Weights of a small transformer language model.
Size: 16 layers, MLP 512 SwiGLU, vocabulary 1208, 4.13M parameters.
Architecture: RMSNorm before each block, rotary positions, capped logits.
Training: a variant of SOAP for these matrices, 300M tokens, 4583 steps.
Each number is 128 + 24 x the weight over the matrix's rms, rounded and kept within 0 to 255. Layers, rows and columns count from 0. Numbers have three digits each.

# layer 10 MLP down (transposed), 512x128, rms 0.247, rows 381-452, columns 0-63
178136128112083154106133111143137147161161120124102152098113162091138116110139155122153105165134128120132131070160125150146149137156111122086160132084126106086111149126127137095153138130133102
114106148146101148101119172113149105132114093180136083138177141073151139146100196135112159158069169108131078112139177129095120110131164162093094094138129120091086166111132106137132127113140168
119123126128153103118088144144129102134126110100126118119164151111123110095117127125131117120120151117148144164152110119111140132117120119161114119116093134089097129144093125123098130108168140
187144103133119165120161158080064134146153118132162138118110111125099158117139123145112119100154104172128141178150115165144145097107099156145179157068139145123096161133136115137146141136111112
124115137085129111149164128145105111106092142130089117132120146075148110105165119141108124095118148141128100132098108120145152144151143163177169140153137132132154127149106163126132098126136119
174115103154129098127117134116102099127142111108107165108156129135087112159135127087111150142114142113211145132109124124167094133131131132152108111119129109164130134130142128141146133133126145
129132159190132129176149156168109160123168112152122113079087147108145140127113166121112151129115169092129140102117164135083122120160167126124143133110190156154122168134134122103143110176125133
090118128081112128081109164134077123116134176105112140160116156141139122145132144214046136145123105132124079166124177137139165135116142085131112137118137164126104141121140160146115128126102126
133134112115115137148099136160108162150132109166155214151185144161107129084135098099096125119128143150084120124114129123109100151102124148124114149149123105176140125090074120141141137146159095
108109129121137135098123122175095165176094182118111147153108123160122146137088118110135108112101139126120105144085132142130125152114139129087141151137117150156125116170093128130137164113132143
090143134176121094138156132176081107139140121109156172104117111100130092130104145129091093090096138116082136118138160142131116123112110111157126111097144105123125138115163122128105157126120159
125111115154127162126120143124137127113126144148110114133132137124097110124130137142144149122105130124093148145136106138139164146159110123122114147123143145143102137148122102128128153098124144
097159104148145130146111143111124083150116127110137140122142096142164131170097142146139098093153110103083121137149159096121116140102112138143120142094095097118126201124157135146173108079108120
160125156131124075113131130132116089129166119159121124140121126167098134140138171111149145126128120118156139132124164134116119121155131116150106132105082104165120161137157153151135109105125127
115162123135138137177174114113179117084128146162134115158134144151130148149098161165117140127116151172091101131120149175160138097096110180119109126142149106084120122182106151122133124133100133
222134122088151139132112141117112129144157101120125111123119141168150136122127133117146141118141109090124140131131112132149120118140123089096117105106154127177129141129104119154132150127129176
167123100127124119140097118156162107132151135155079115135139156174123161104142117135150168085097159181181121123170117119128118093138124142157075105113128122126128162117057121131111133139146126
178129140135143106133136126160089138142137111114087124141148108104141126138160135133080091150117154144118117152125128138095101130148141102138107167092148134177167155133119165104126156118148118
077179109154127116156129144135173070148128102185139175128118122114085137127144125183145146191102168129099129117155135118129188121135152193131123129136146153143147146060130122178120138133124123
105153143097125127155147138119121135157113104158113097105135119136111144147163190124155151135146173147163161139133162117131128113140126129123137110096157121117111136126158133136080142160141134
144139107143148162118131075149106124119128139177110092112142089154122151096138120137099130094136124131123111088094138124147092136170196120108147078148152106144119149168145166131146156140143115
127152153131115139167151142112126138162135143111206102106151135124146105115120146106138167124067127112146123134139154127154173156121112191147133096168121134102124094104164159157109146126172142
091146114133101105178126142139089120122140127082110155084185116129113118098181196142180181132123143177144142098124153159104176131136160150117126125149157154110140163152143118146112149143100104
100134101185135162170138107109146128179150118139117125140203140093136105123115152142136154138113173174203092124084142139123131092133096141138129130090139146093103134126106136152130121164136088
112095107108130137122170116119129127148114109083106101111121128173132160126158161124134103156110102103136117110162091110138137129124126155215170157170120118161128095117126130094150115113126151
128121143168113104160106169140126147144107149107162164113103146075155108120087093159152128139076134107127082099148059123118115157117086130150152117145120107132153130139186162104141129137131118
143122131161158145139109108163114167102115104082131121153166088131137142117135154105117178117129169129176120100138165120154132109107061113143096136113114120132148107136153123147161086161161091
139107130111129140140158115102159124147128152111130099121109148112137128128167123113124111166131111148159139156120074140113131105130138079083163134121165091160160139174107116086144120155116121
167160160180136127139146145153090085147122079128120110093141143087119142142141139161136155108108163143151091111129150136158135148167115125166120139107100157134097152115100177163146125147111087
149131154130116102142102148145115144134122147159129098120122123091143111122126115144116126172133159119163098128097138091134122129119122176122146076118111118131144118115089137120122140159173103
146107113121116179123150157140138149170119135159129138124115125159181121108120135153136163108102190084136149112095174165115152131170140146132121122135168101140090103099147096150106106163121137
118148155145132150118157131142175160166128122119108149144139073146160138143166124122143094142148116151126118115089122123109107145111144141103128123157114137162140116107167117116146147169123135
126103059126104118125128120144167112130153119141108110107131110131104116133095142114154132141140119149168096161114104134090135138136161118110087141118096119100107153132108157171124133118111111
100114120153104160119118150126126165165182157129138202149131157155116119091070170116112145149142103164142115096119127095101122124075120123152205133134116138119126138130110114128102150131094116
148068143123116109118137180093084101137113095067091113103137099105208137162136119102143086107118151136133120139155136087121123117150133109101128117111116156120135117133140132113129121134137089
127166161113155154112099150125126136139077124129139129127153127110148111142111130070128135108140129121093125133134130118125110145110127134141153125119177136090129147137151087111150125122165114
120116141097080126163163132163141132125132123136139131132144113122108150175153110129123108116093170115141111158116173136082120124135156117137153112126109162132185141133179107151064079103134146
167139113146138147090123123169102122155139163153165098146135155138123127075127187107127105112098102129113155129151092153126142156096129140113109146104121112095140096123155126133133140116123127
159140121114140120110129171131091142108120114144130114132132121148134119122133123162086124146103138118122144152116094171165159119131142128102126094127113163156130142115124127152136131118183145
184132093120115136106125119103154149153109107133140093152134133147089147089142090093125120136084167103110105115058154123120139123105128154148151150102101149110127131171210152146166120129124125
120145162130110125174126116131184143140159140134145103135121113105127107135125149099161142119140105186154183145110121120135099144121093102136143058131157121146114120163151140100117118134131071
130167121160113084117091126112118088156159144154152148106126140139135083118095113129142091153153120140108076119122124104116144114126118134107107120127164125144146157127102131117126193110112111
172142124123144131140103133122113129118159130110153120125132110143098130137145119129158134116115148087130136142112115134132131117116136109135138137128162137106124142138126102143135128127136141
117089135138113097118117141139120127125123106110126119140168156151111141143128101164159124139128145115135156143126106139150146152132145137132114082108146079122124097126136093098142117152156136
186117138121135152096149106135154147125113130112159148135160107128086109157123108158092102134145103193156146123124081099157151089126126139120086117131093089137120109181103122126118107180143146
110131158091145130139102125111089139136122082082133128122131105121121103136146101083104145127146116119152143116115130108115106153122100127155086136128135100116150140083143120099090114125139155
123090104137108126138140156084138129159128104092148124092147102094109110120156133112131105071138098094126155138114127108154151080117179156128150162094143136133117116163147096150156095131148110
139108176129165145120098124112124136093112127109111148113142115149153121168125147123187103097153136122115133163086101136176086127174133147150124117094138143143147123152121128109137124110117157
098156125107157134123128092088142103164118175107122124088126133144095151142092113144116104094128136143161092121112123151149141125131138138114173123137116089164153101119134146053125135158105138
078109120141130141129131125132125126166105145148133125132133140128173123095131144137111122153150124151121108123116185113135132158142111113112152139108153137133139104110129139142120098161123109
123113096148151091116131122101110129141139100119138136112125094164087120151118108096089092158127094158120172163139105110129137101155084153143140098151144109158119148120137162109113150115137137
097118139156144098132115141111145157127140137086105138133123136086097106129123138096139127178104094126173136109151081162101127124103130128153109105123117148149158090153104174139127163102143114
144134153165116087161104131145153192142100120120148127099145153097167114113089089175131121097131132120126121144134145118150139164112109153123138144162083122112137146114146106105087113085131130
127090118121120098142102101100153096111136149124118097141127193133115094160152110127140128130141128168122107117108150123100157109170147082126106133130130136117105121128097141102151130100120141
143129119105126125140139126139114117093135122094129100145110124121123143189102166138161155138112156123120158138111127124095074140122108152131165142115145150107189130140142101118158114141111104
070100124155177138106128123137105082087107129135125137143100121088115120113122117101156120097128139135136131121149108135114107116097153125188110167124124121097085111134140110134143143158154147
089103106106143148100050133141105087090146131081153095135150142104115188157140056100122174099095126112128151125134085094109161114121132126140095133176130143097126145169088119112109130187100147
088130162123098129144113118128140081129160133165097138146183106121127151156121139161124119127154142122124134141103132142099148121129143153096089154131143106106127138128138134102099177098179155
115134132167099140123101119135128128134120081133142117137153105128103114150119135128149165108121155096140126121123112117116111142139153167153146126172132107142109097099097125159131101117143155
139120101101132157107155122093143118119187088117140118126094102133120143136134139135133165148180127101133127172136138152151138120094155102144099171155136162116088150092139159161143087154145115
077114140132141114114135146118142126136136134158093078140085103091111169142123138146148109166118120147115159151094124109110130115139122141116154104073145100098124136167172186123099101155099104
141134143158111136123185145133125103152131120107150156128151140112156126122145132143108115095139132140134106141093150111150132120105115147097141122118125139120147103117105113126121139156115105
127113154148116174135131119138089119122119094104119176088138180138112143152137148097111156151146075168130093131085123105114135112123106146129125131166147168180157142115139148165113144180117090
111122124147160170188126069112162128084096126176142105134114102143109097122074113121116107145147078165133157124151161105118107116144106099112093113128159114123120120099108134148136142154124133
145158147083135118129106147131147144155128140100142109067147137116122148094123130120159076117111135130152103135099129114137133106107137111111117139088134053202124115124131097118110112149097109
137128135158133135145117136175118113154103140114139130147121038120094108151114133159115118170105120188150115155135107111129074126114101114128121162090178158063145141138175149101167076109090138
124112110114091108109135133160097106145142142137183119111108165133130092099104129109096143160150106135112119153158159141105097135113157137121129116136141116157137138134156153137142130125093122
112141134095113153096093100143117125117145102128099162108146188128141125073098124067146150138094128166152099085137122143083108149110150140123143130125128138117115131107126081154134124148111083
160123106148136123119124125108148114125157123134132128111143141114102124114108092121146119115127141134136124133161082129127118112100131099161127147129166123113129159112129100146118147090144125
142139130146133127132104119134088099131137109158131102160162133104167153112138118157183117132108115151133165136177141191103116138132134113149128150137130137121115159176106136122129152097134136
116144105152163136098113161115119126113109121131133181129152113147116141130131144113131142109116133122105117141129116146128129126119127152155164109153131109124132130146168122144135136128148166
155167098116091111135152135117145124169140161124182125063117113128125127130136100111154148129149131072160111137176144136137119119143105122122154111138136072156124136134101132149157163115080149
# layer 10 MLP gate, 512x128, rms 0.268, rows 382-452, columns 0-63
157104108118139158167104131114067123153118177137103176147115172158132125090128133149161084120166080137138156089130139105110118140155156100075137170068114164139120167071133135133172138124127139
117116161111152130135146122119124101131100124092148098122124137176143160146144140119127130131137135135096157152117143116124097109119089118128116124150155115090106097159134158161110146132119087
065105106139123159150127143110145112099159090128052136110138131133075131089129148137103094139139164140166134099082137151133082128161103133141112078129125138146179076144116122146091161129169157
112120096166145082099132200140139164094129133074139152145139107144106129091130093122126120156118117089134117116109114125142087157153105116125111139115126134133126137150115110110086127107091111
122159156136107138108150124142150096159133157129123132148155107128152154098128150083088130117155142156112114143130122117149124079152143155134113119128105118104116151081129145141124141113116136
128109129115140176109140113124137122128135109119116163116118117150088120171158183146143120188155117087131060151149146115130134100152163113128136135096119107158112120133089094124093140082132103
148161119146143118106128114145133161121112128127102146130153104106084116092127112123158158157166157149081140107106111140113118157147190124114108146118126118117083171111142164086122103153187106
118148139106101111089101103115088137166140125147153182108164109110112107125142147091154132134112127145130102099110158167136183115129129092159166083134138086151132085116137145145118159103121156
144124110119106129157108121139183088147159120150139180134093131136123134099146145150120119124119120147118113062123118131099131113116129173129106135121138150106128125111173127166176133197144133
151110110181135103147103132181087132121109116161143130128141100075099133161113181164072105109111110134113091086139129152128139169093175163101160170105108174122158142162179129079105127140142119
137150134093108082107139107125147137129146143118144131147138134140167158129140154137147116123121112124143126104117151125142126108078137151143146110131140125125138147129143143174127128135142139
124097150132104113132125112114125159148085132102096165193107164136112137112166107095127101103147092178142162126108114092152145114152093134116180125134157108092132163161111140090141168123141127
085151134112111130122122131129102125110071134168128109145134125157105140138119130144128153126153130125170122126133099135125141113108118089133138131094110081111098114141143122126135167164134151
142107132133119118090123124124112154130119106083142095099101134093140182140154109118095105172094124185133144187141139172150156129117093099147125145089143177132135147114112169112118141126149139
135092164134186054168144142141136114111116136132110166102103160161108122155100133140141139086122121092097165148134145113136153138134152137113104097091136142167127118083097112141124125151103127
088133113088119115068147136151096111144183166113088142109122111098089135163161115086124153097081118140116100118173143084142108143128126142174156181105141081148140165159057149094120111181113146
103109115140121125136105095114105156145165122139069118136132139128108143095112126111130110137112141169148133144126145104124110145143128123150153154127139110150125122134141140103130114128115142
105159139138142116110148074138108108141118134099138123129091140192126120132096140127142178137132106099142169107145131111111157118132119137119132128142106090154130113125134123116168118150109102
168091098146124152157148076167106119102121174119119139124124150115092124127123070119124113105121124155137069099111110108176128117083144138133117166151127133126148141138110172141086093140121143
116130121122120128119151145062125103111131135115133168122139137147137107128146222155130149133113175109150145126190197190115153105123152142155153134118164140117100157135148128100117116117122090
157108085140109126129116129156141097138154138139090140147135120150111082143147086110116112125114164132152137118157128113149138143099100100104133117111080138127175146143088145132148078156095128
129149126117147113146114083153164140145109123171165132110122132118121130181053132099048095115149100122157134120127156131127105134117081138113091135156123144110123132132108149121140126143159111
178158139137138105100130115146172148102138114153121098161139091120136111106091136161122154145197139094152123107129127091170090154141112123119135122097101087150129134149122129086124146107120117
146105150106104103157169102101093120159153137172101113088159094088098115107107136081135140067149119133143126090111163108127106170098151123110165098126098112146125086134131119173125128125163114
130135116060140098105088105143122138117154135104144135144157160124176139194120127172159112107134110107109107115120110081120132128144137159119143127119122123152138163143086171164137147142123071
138099087105101094103163126118097100143139153109142104078107157119130183137119146141081091086121106154146105130106127068120120123108125101135142098110176112159163085116127099108157058134163147
121144075123103114100162141124137171111131148167141147084156128154143115149089146160123127136095091079096122079156117198129118125171176123087082146097114117185127142122114153136125140083123078
132148131115118111163109121124112125171148125136119130124154121148127112124121076111118163107083129103127121108137113119119149151172160118118136161107107125161130100162133176170133103181134108
151166144086123159116105127146124137134124165137131113123132125104113129110120134151137123138095119130146102121136159110144146125158144103117143140138099115144076126147102123083113135117124163
106148134184142146095142106155090108136093162105109138114108141155097090154096131106088130149105141147126115106132145129113138165145110160103170140159104116096116150144105154125125115134156132
151077117123130159181121129118129141115144143132142158148127107154118103130151143130119131118127129129173166151138146151090094156111114188107146142124137131138110123164106158128128131189121142
101103114136136082112146161128141110144099131150116137082118140138119105117130161121156086122128115134170102146108131100120133117139085138124144165130119143160099146112160136118117121093118122
144120124143105109150135129132134168182126161142135130184126128131136104093094131155150111141117064127151087129114132120106110078130129116118138122105124111142131103133124123143156141173131126
148095096145158146179177140135122081129156101118137107132120129147081136147119130188158136105128138099175117150082091140113120136116136112113128096136155103153159170140099085158163115103138114
120131126139114152125130086151105136149142169117168118138164167099142121131119129153127111147155117134115141140138148154122131090137137118139152147114112127127143138127132125129136130104149136
122156150136134155116106124116137099132108135116110163138153135141131147076155151128141115162139055100179117109138145146113134143107107117130134093129185081139107157145109148115110137151109092
129112042126111113117178116119113137171117141105146139086127155095135136120090132088109110142139144110128174119136113167104110119139160145169114171112152107116138116123124165153159120120142127
113139131125118135097144103153135114124142081114149101116140151137114095134134148127110090135148121105162124107116088144125125104123118129136125142108114152098130085091113114137136102128122098
095122096069144104126142120058122106124158157088167174092079111123090105147167146125101133141109124082099112096095127109122128102120082103138177125115109101070153112142152123115131126096139145
155147061090111110168154149120102142131085137112114121137108143118094103144136111139095142119124152091113159119094177130183112127164106083089152123170151150128122189136113103162167154150157157
114133145133112113121123166151125181127130163157125133109145112108111090137125143144112128108111143124124132106111132158104124128153156088126116150139139149131126112096077115109101163111078105
074098138095125143121151094130129140145121128148125133111124102144134146102099141111093122117122129187140139122165118136125103124137132165116125117143115139151150093132136154122118132149105131
132139131084135134149115130098120070104124115162117139152107132130136141102140132135107108156158191109088145130130133170119146138132110108135128174117117128160133141126123192114097092138137155
103148154120113112118146176118091121172082120076113142073131121117113112116148148163129147158129106104108124105106125132095120157128104128120137118174132130132087118107078119116170137109080133
150125094144153180140105150147061143080136088107134137128159148146134136119132104145146121168194125152127180140118110136156129145110116131136128176122108147165115129151137126133096132166187176
102151127090173112170125106114108143154164150118123152112108142119147150104097141166070112107119127115077124107107137145155149135126150103153184119146093108126131160184098124113126115162154087
124129127129164125121132088135101130093158113123136110132129191121116134121102089146132107103126138099144125114147124144120153115135129117128151132094141078161132130149107126131096186136154126
133085133102145106090140081115113141118161103160098119170144149109126097139121161118130155106170132159144144124109108098132136109131185112101113146100131151137167128121082106177113139118124138
071114140138144105122139104143155132121160121125113127135125150124144149161112162132116118126162120128137097109113155119141112131106150135129144102130135152141131106085146123102116124128138090
153176110172071100118084164164093133168147123132173150150118106063114075101151181145127164129107109138099154125150115093105102139095126100145171095122119108124136114128151122094113105110134111
116102151177102159107104153130128119101121179143123117089183138120102140102106102137152142106168150170146121149145128121127093123137182096143105090096129149142104130171122131145112111126093097
177174108135094123114136108127151105150060163093124183111168119152142124139123144156106118164161145116184086139156156158107115146113127119079137113151101070162162126115165107120139128153110084
101110109195127113131147070168099161129126101157145113120138156164124130126141157119129124127154114106180096143148129087168182132113137146178137124108140080143096112169128148158120097134138135
139149107128135118153109115126091106134137150092108125101116149088129131111176138088108148206157104112164152139125111137095115147149090118126142109117157133102125152154135135101173126098084156
115169127059112119159056119125106155111144140118138133111149110125127127124171130144134155133113097127116126139142135121118115079155106117135143088093144125122134131040079141136159142103076141
140118136163135107127163141105128092153115092133108078153138155133104151145174150108088129133123129125147129141125144144126121134130122139105122113101128090129161159144127152169146109153147113
123113131114138173110184135142155136146118135120104175098111104089150162171153125114108107132116129140137139134163114166123093075160127132150101112126159106171157138097133148138137088144118170
092146124144109107164106137144150080096128127136127145128132129111088178114102158161129131133152113145068134118164168125098134148176135131119130124137147108144109153142133136135143166136154082
133109105135154152127087157131112175093176128161144134125120141143081123161081130152153149080167152139131174139143116129138133162133137118150055141127122163093150140171141118111072095153126113
174123165088110127128169083133109072090113111100127139167092150095102167164139149107145113139134099139078112147121148081105179094146141130132160161134163116142162125117116162128099135138138119
133152142139130091123125130137095110092139144119130126122137135140134153126155121131139137107133114117111135129108134110157119113125166149131107121112131112090105148131108143121135119134128118
118147145155118140125102164119142136154111145134117145107119143156127129165141178091119135146174147184140129125132114115099160109154127137081125157164130147154105121107144098135153156175145122
151122121169157117131155142131134153072125151137145141123138117131154144154121101125123142141151144147116134100135129098153105126070121112114110126120140118168127120160107140138119106088131071
135082115132111151139128112143088151117176122106119137095133139111119138109173129092136154138138145146122137086124139181132123107135120118133119111099131177111118066114104145147168129136138092
154164078127152151150131127138107129074099123138100139112107146110154126140145145102129157119177090150124158092113123133096141131144159123138104104167158095148146127088118103079124133104114089
156105131135086126132138114161112092113148136143133120144139152142115113117126122131100121133141127107128101121126119106137133116138133184122122093097118114145130134131119135151102119137089173
147152090130137159126141136152141091149131152135144151143143139125091154111101115114122130097152098144138153127119130169096160160139119110128125062124160128144165119193148136123143124086120114
124147160124134126144139111137133121126129137116140104138112161121132131108130115149151111107151102121107104125132129105131107170104112137113121137090154136160110102124149090116130147149130126
124117114109106118122139132156169143146108140099136136080098101136091123134139143129134113130143150108112167114099097117176120181118126160116103126105127114114121139121131118111137111121126136
167133111120122133120116123115098092115088137151122118110113128077147138128148181112149144145111182151119135133103095131105139126154106154122128144122154135101133104176124118150085145110126131
095093112173141128127110139131118166122126124097067081146142174177129098137149119095129114153136127150083156099102132118136111186099154095135134158132140143131153130064087140112139106123125120
# layer 10 MLP up, 512x128, rms 0.254, rows 382-452, columns 0-63
097079123148144185099121143158096135152132089145098132149146118098144138136128101127101129142150097090128074109108122152092103134168104120047153172182143149134132165071156129138101115114166126
116118106171114145137134109130139155158139127138097107128137100097132108138134132164136128126123161133089115127089116141124115124136121095129074167144149120159100152126149164113151115119101149
119123103127142128093124168090106149151188105152088124136141133106147086086125164102133121094134144179145127120130106111124125186081134142149175142091130139133098202110122137098159128123127148
139137134121134124104146127125138114119149132087118096121103132115119150117103130110114169154144159103129135158121134128175150118105141125109097126113127128148134137104150103138114154156142103
102143120102105109133120135102127154124081150117135133131062105139096124123133144153119104114117117149093153135116116135096110115137120116136132133152068129136112132166110126112120123160121153
060151153083108078094124139114100118145154181166096137145072144147077149140152100192178163143102155113129110089138149121086161092184143130087173121127164120096105143135135140131141133157124121
116105135110111094112073152127109123129155143088153165118119195135124103107153128128102163113101140090139120132132108153134147144134134149103103156149177124107097093168081146116157130138150133
163129106148132143131138088159133134143114138138149155112155134083139133093130101164140097118099059135114106160148164159103152152096103134148139126134126171139122129110130130151090160169113123
146121104137137079122103148139132117155163151141069094138090163125142150132147138151144098149120125102115102102130119137135140151120151076121136123140124165116138124126138155123116115134143088
133148139121158164121096100136093107117082122114075146159131122153140150085138138128118107110136118121176105165139143127132133157191144144100137172131142123183109163101072108126130159130126092
114142122117131074096120131153092106125133099120141116126138105114136152118091105115112087146165105144176126084120134117131118095130169139111122124125146132111122140114106172096118098134114123
131083164101107088138178078142137134092098102120141123166134078134130095106091108127159143087132153119114108102139093119130114156106150127143133138124121099135142135136150156165142137115163105
158112143135123123173138140106154116124198118142148130112108147116127136090121130114148135142131123155141112126121183126125114114171126157115115112119110111115122162132140142120155110089152109
160136144164150148097142133132136083123128139157132154167146123102134132106093133110109099165094101080123151140091117091167074107135126135106124097165168133110110118177096137108111165174149165
126160122129111181106150105150091102142204114160104117138135093116123119113130128125126161130115146156134110099117181109116101161130105130112120140141133141102132163150156103123181172125146078
165180140111113152134155125119128150159094098115157093097130138155140108139108129152172087119115113155108201116130128146115126152121146155095112085134155144136143096100122149102109148149139082
140151092139127141113136127126126150112131121144118159148141135110109150142120111101146104135108108130157149153097079148125165145141134096135113120148109119115136118132133147079132105121100128
110064135140131160115125127115111159139151135070122137137112148150147156166152085149084116135099108142125173133083118120143137159149130148163128096137114125131137130140071140126094099147130138
089162128136135130127132130090146096121130081131054125137156085134153130135141126101124154149096120087097168090127116130135100153144080127117155120112138114128112150110139142145137127167138131
150119121117067108112188141141150141135123135199135179117160141095172111129160142094161130112101108122158142188139135128151115149152101132150143142100107093153090155133132109126125135147127113
065113185117103106131122151132153174132116165139117114141126152119117161128149137103167150136071123102137081112119118125177101128135120111112158090132077154131101116113116145127165124125108153
084173138157122123208132102152120132137140134131110120181136151140132114118157109122125139125136132138096143118125143127105144125115105117149112110157136191090172139132119141113115139128126168
123101139102110139130153152151112117157116150122143145145083131149090127153127165125081137110096145130155116091111126131131123139131113104139148149146113107116136155104195124104132124120151127
113102164097116127098117136134138086159128179132124123075176148163129152116159140091136123116137123107129095128142106089123131138068098081083093091097134077140107156113092143116128068102125114
115130163098099102126128126134121110150140122088144141110100079116124087113109122141119114153121139105133082094109114135061140160169101117164124099122117072144129144106132148135167133116109123
123136123118118124173091141099181135205128106117116110163127180152099117131155083174198186149133121137141137099122124136132138135124183145128128118138123175135169151111168142138110144142136091
121154124104138152122096119119073128145182119125160126107148100160131144099132114146121102135109113136136132109157132132127131101084120158088104115072101161146149146122109101140125097144115112
139106076138166150137119151137168152190127100126110100142147154100120105133125159131148142141140131121141134086102120097134118129098122087180167101134065115138146117139122142159075081081198089
105120189134129125151138123116113161113117119144112110131103101099123143120161128136147134136111100123180103108144157069136116158132138098108156129129176126178091109126116138094151112146132109
109124130093162136120159110083132105154125122140139122156121101125173172154095118104106145158084095120136113096148154129147152092137146099188113149100136150141133168134115117153132126133146116
129129147095134126134106080133141102156142168139088140116162145118127116127172158100141105120131128097177120124128142158150149131117142159145113116134139138123093117133135121111142176168104148
162165150097127157122106099111098140117138109133150135085158116124122142152151097077090160189124160092121122141112097126123185097105091123106119139128134129122082138171107154095132126147133115
159154168113134136117084106128124089134094137136109124139143142153122123154141111122146159090136135159133112133138135138107083163128056122115124189133112116079160101090065096160166124127126139
143142143127155128152132120086160134116130106125120102112131119131117112141073137097105111157112093161120131154125126069067153158155144153147131122122144065061138107137144139138116101157081127
142124136124099164112140142124148115152170139152121117120159131131155140115167151145112123141126127131140119126128169129095162127124095190142108107121129105172115157110134105139126132159103117
078103118103138101162186138155165126075135139123121126118139153131119125141141112124189116121134127094090147089160124114116139191123159130167100101091101107152161093155137139169105127098133093
104133077127068130135120079108173109099158105078103094124121144110155100145124128122144132147134101066096154134106112145161143141130138148092108114149146098132153120164147136191177114132099150
107155143125115145157107127124128110109135158118105150171126166145133146143149141145181160149153116135123142146079164150118105114150132110120127130145128091133136109142127086098116169129111160
132150139124131114132121063106094155099128143127098183178163110117180182124091118149123126107108128143092103139099125117154137162183139104131118116137128143141093100085127131076113120094137109
168138174140135151113133141145178167109117120121126160158141139111139123189097180094125083095154137135118124163112146095162136155126107135154132132145144159140174106112151087122137095153117172
131118126067081146091127143109119177120113111136126162114121122125123120102139126130149137156114096162128091097139121101078150155164133124142112139165109142143100125136143137113120147127120129
079127150092123133137119129127135119129132125122088143113126170126137134084127148141118152113111164127116071097125110119145140136119137164163117145141146141151153153116128131138134130141118119
183146155174142121149108117118114137107136147157118139146111157124147161116146145141113163108141129141095126108130172104080167154102101114143140178132126123126144139143146146147122119157107115
143096068142120136131142123158120116184105137061146158112164107097135131085149109129095126158126117117173124112114126146096143127141161138115104160130118149104097127136140114128075096108152135
166162130145104098160134163143126118130075133164116114115098139107120098155108136050124143129142134073146095069116133119091126130119113151130110115151169114142140159151148128145148130113125092
120135123125122124113048138172153146116110131123139154124144189139138150184128131107152144107094142140117125109145068108167138120109140122100113086104150149112131137147148140156110150117171129
161169179157125111137119130107122144117138107145103151133092109094165127120084143097098147133123135155152144139115127114138099158146121130110125138133128136161146107141140107099152103121136158
135116149100115101095130148120145143110126134152168108168107113111088142165096109106124129126136111115151082146095088065119109120131146123116108166160099156153162168162100129124127142133130131
197101106150127145138089131109143137105102151117110149127101145086166143154130174124125161150135090090080143159116118083093139120104113112098119132109114110179124112108130137137115061158142113
113151138135121156119134099060115083178118108122106127144149118129136148130119134155058186122150103111136138124072124133191112117141152091123070130169103116119123123153133121111108116153082205
162131057143158112120142130144139120125123089124116146163115114146132139120133120119105130166116095150110132103127118144121096099145141143119087169127141173140112118075168130126158114148144124
145127103146151145131129156095110124139162176122143108094136088111111099108108125111119112106116079174149136110146145111148106147143113146079134135119118107148133110121111168098095110087151127
115103129132158128122104092152070134094149140144159111107150110115092140154149116114158092160101116138119123104187148116113146146126126182129109154098121115131110111169171132120140109129109132
148098117117147111109176130126113117086091119126086107111110142155135123143131117198125081139130115164097129131138114130158130141162161133113098117131084113141151186141118143150102116146124160
129054155118123153124126139143150090083108118174150124123135151100148091109110161107115108052144117121111141091124124120116141132082144148112146180139126106138123129108133132182106159132159127
093117177112172107170054115126115160085163128081146098135157162163142151159122121169153127132073127116118110145144135112121109086116130126128130151153105125126137174131148146118144128144083124
095123151101101150109132193069154116149139113091124120161140145128102108116109142149115147143133146127126077117158129132113135124102132147085090142136121107122096140088166120160138111124124121
136113154121127152100126125128128103160138114113104116129126124126122095124157140109139109125122115111182140132120091122151097127132114139180107166112143158148179110134122141135108108152110099
099117128099172134117130104149119073097119076101139119131129099118104112130165083153127134163127151119108118095129194148114084126151133133100144150126134088120134125129161124087161145148155136
069136146139157068138108183131154182144127097160123095121113173138136152054159143101131128178130166163139167139147110144143090141122150116116142120118150123153113129094143116140154107155057118
090128126081138137131075136130131153102103127133115114114114115115126135110116134155094143111090116126127157158140099117121126147125169139178120112118146134156119159142131130130109128112129124
126117104115144109090124115113114173122114138098087106104130082119099152157146109132131143148145144102158154143137106135148122129131126099134117179150128113128089127093127113132153111124135148
146140088147170196129143155134142170164134114121173155114116101147126142136134097132095082149138105141117144149138134129129132132135121148146104127134154155142131115105137108119154136120163102
132143074082092163146130134159142189182103134121128112109149138106131148075142135125165092136171151152220080123128099127154142136138121109131129166151153141146128123143082065099127103143144067
125081145161098124138130132122107134104127109097071121108108089139110133114126113078113109138117085181140148201130103112187079121134118103113108144163146143137111134141096103144138113125109116
140088112133134133124133152135161134136120099143167095135120108136103123140107146141146137116072151122138122136102115118173179146107135092132086145145126111144109159175151146145127143093098110
092151141096100124138110086141114103170146087167148120081153140108136118139137096086096127134149115181143109057136149124090176148171165138098137134156101161122140159122128130130096107153153081
072125139143109136152167098138083109183152150125117147116153142149126159142131145099122136128148129148117122136145136135113118112154139155125125102145086134083135102100133144146135111134120098
123111151136143146077155142112121108146114136151099146147140139133136118115115134092116112123127118139150105105081138102120153119161117136115112116117130145119155131074114104115160166172141099
152103103126125153189140106140152151136127125115113137116133124113100100109103106116073144147147119147107137131146135119126131152138114114127102159130093166153059075114145163155147127108169127
123136161099131111148157121115108182117146136091139127136123132146146124104086126142126165112106131109106171138082130138146114123104146115154134131120092105128156144129140119127078099156122126